{"positions": "rope", "rope_theta": 10000.0, "bias": "qkv", "init_std_o": 0.0101, "optimizer": "adam_variant", "beta1": 0.95, "max_grad_norm": 1.0, "doc_mask": true}
Each number is 500 + 50 x the weight over its row's rms, rounded and kept within 0 to 999. Layers, rows and columns count from 0. Numbers have three digits each. The size before them is the row's rms in percent of the matrix's.

# layer 3 attention query, 320x320, rms 0.0587, rows 201-234, columns 200-239
099:442587555491521562547481507473448461498476571438503453489405486502539498480480457411418490544459466542490510496530429561
108:509510493503475461568503508603555504424487490449513538473520510548447453416586449609512565478470515503523518463558546505
095:542519546474492483457459466526477476554468524507465491435539524587517502521431479493411537519510573500572564545461517568
087:543465496523476450463458503546476599532523495568505570559501537479583489473520566496391594516529543542491490558339397523
084:482528367543421579452441509514473505470493521542469413502453612493497502567433464416452459575517456468572496490397491473
098:501454500551476450553418483448465471540439475556489524448490555437431529489484449506467455393504527619543538521561469488
099:469435495496416565559498409447532494476470523502583556481527502443488565515538415489468397466574453493483517422546480470
102:454432512537567511572554451505554451455514507455569553478538421604461585479552451507485525531518504503477476398642477487
098:471586561524503512371562512548560460535469512514505487455436543491528535470516507496523547525469433449513405475497518464
096:500488510410486579494534489466540524519557526476494516435450587547421479444384441588490509459553451458484531513485593540
099:531472527558540485490586505449419446531485483449517505480443519425523578469555590445480450477497504505515455494551503509
102:567456541413460533535504516302537504516544474485562500460519555551528637513451551584558513537475520492505526496620464522
100:522548502576536566488502602444493410488492528540481501516475440504495424515544440573510514539586497496530497557486549531
101:487500458506401481513528532519495457517432496471509531475481549449533501558493426445479480555584436531509479471537532497
099:487490559432608494527451432510415522546616498435464476473498473483479554542462608476456441492537564470476493481452513473
091:523510430451516607518441482458525615402501547495596522529538508566500533452386470513449529399497521553451461580484557493
093:540435583496509449570528439550499519612434462528549580378439482551459523502478475485481485541429573462513533514595481474
097:467434493538475476546538550539500403431544455492504530510585578543547594533434477596433613514565503436522474551549435493
102:432457481404495374564488513393472546471584471582497532411471540440510543517458542471518527509488533420567488493525476549
097:469476496542400523503441484355430550483506551550483564507464489515505417490506507391472554413423492514450412451513479425
093:542468559417536503430417521504401426462498471544582428462561551437462617490497452499525493449486587491432557498464449589
103:467574482590484565519570527515465474435586540456482518501469512515489594481461475559528508429486481497547490583485551488
093:514617564598564573543381522507490472525487653448514495426452463501560481529414588497535559436440537526545446455448577472
097:580430493448381545589513490546536456517488475362503400561494466556544555408372530428472487537596382611599458489528485505
096:575455493497468456551480448524418488503435483556480570507495496524512525527405588522540475538481516470490407447460492386
089:412510489484526419463473492532468566546540403475482455461570526496472479511422556539480406531490460489475474484433521535
097:464604537579459528538537509434519470467479467514515596505599502425463558454573351478551556529480461426521431445496537539
098:486416446436394509429526528427537461555524440502441525510589515444497520525623535606528493462554500482562539515470433560
103:473396540520517560555504487558464410433424505466532480488597528491437531517444515496560551513556436478543468552540522468
100:530403474514481487490435518565524439484596512534479515425530495506511549563525507479530519427503517594538480529501493408
104:491464506428479475499433489419539501516483520425614553462469470419556564485448620577575493520492466488467559505596506538
094:528512514516450519449467466551540487444524395508516523545541617529511445520378472503449471618544480554582504526486444548
097:468451454501479470506480582545537417576531574550493509473523517507441443455585461438426431580460436531475454533505451566
101:511578439472393488507548507387501426555414505458486513486459572469558482503441551436472474545569467453559545407426493440
# layer 3 attention key, 320x320, rms 0.0581, rows 201-234, columns 200-239
098:586462458456508522481491529425458527457518567551495489492555525449407485518406483523473433509525514492581549494514578466
107:453546488472529448482510537520539487570561489543429502509451488497500460493483646502413495563513517503513475509419360448
124:540590462560484459500532459534589513570545436491466582563487551422522527545616523421507492481533418544490506558481429491
130:571571432547519440498564502520536546503549471475430614515462540442475461566489512445518544444543436570467543524438464451
143:498571439577633438466529440495519562538493397487400552565534548457514496549524471459485539510528520522517554599417442479
102:450489538525443473583436493597523394453524445537475512498553489497473498418522403459492508595574549485462447457550467449
097:530561494384528517539523448468505576580579390501434531496613580518472489496512519561527457438617526415515380543412441589
098:496476470442528485515530395579562628474447501558543357574562495508476514536439500491502507535494499538523538563516466571
093:526512578460485504420609448546520499427482560450506512579495449440530548535470461531488510439432576480571464457490469517
093:530479516511471506533500555529544425409497578484554518447346434495424504479615513453450469513476504421523485512513523529
103:475451524504598446488624629432500521563474475487454387494421444519529468512465460551465411595529586544540474543495543493
096:526470486481532517525490505546484429478501478559402419475583617439440492484425520459420458475558526471458545452489545494
102:492591424507447508463445578482472497502572489463481509492496504557555474566420530466575498514483455536483409576507527477
098:461471494452435549514546558496574507492469559474432528441433569469481404516520407542476486563464458491481583565503557585
101:492442549460494503519512514535520578578573496493479452465501396454500515575494550562522434489567576580493493510446527483
095:581399419459477484574537549596464464460519544535503556600557474532472572481472469477429513525385441445509486454492461508
091:498450478477523504557389512493484433536427439549531455496579527533474444526418404495438442524440497600489544481489522492
095:484366474401509518491476525592427523498571492491527544594458520493456450466509465498487558575463470437554463565490479492
103:541448474473451450524484529406486543514625568435419564448369510486522442416429538494591582548568525402537541495509538476
098:404657544542487535514545535459442583580479467502433513436653543486516483457455456518522442529571479484490526514488587494
092:406578507471576520528462420483500506487508453477478458500527431505439548480591552502591491511470431450541513528517531499
100:554460505479546534439544397568421400468485502446467489574510480476544471510466430467521510386513563490471433513528400529
096:533561532413575420473552460561468569504495544489568559480515452539522393522480515575534559433425375440481597437523494455
097:505437457584391519551551475547500507460472539581518466537519500483499463618487497406437542441552498622421530588516506514
097:481481475450541467461519430487547534516526446518461501524544497456526575472383514519484563547511597547491459500472538544
092:502592506458457460530469545523615482482414437550500480500576523513477507480541517496526496445489479590521421587499490531
096:415571501475564485487533437468490569499445405475404459524536611547603433511463445504502562482513536458532460496522514489
096:459547471481512517477508559525550414575485489561569515549476533511463572440551461446541466490526484437529469538509571537
100:562488436469415560605498507537538442421496342518493460557442568469469527469563483510476554527513417432573542544532504504
096:497496524515525483441422513450605447514741480510501508435442542538425378524460536548530484487570433358496534477492506453
099:557541510471558433482394455583453452570434492651535458572454493551523521505488555468437502505484509537524535549502495471
097:539468529538404567501496555466488500497455508539529570494421517423488486535559513487584425476535475643496601516432412528
099:508490561479566467597474471573449494522441479448507466540421532575560507487495438508506547430518458536478473487539460597
099:526543418574415487551542547383428433500623548506554550439424475468451525518533515502468417539484588444481527451484545554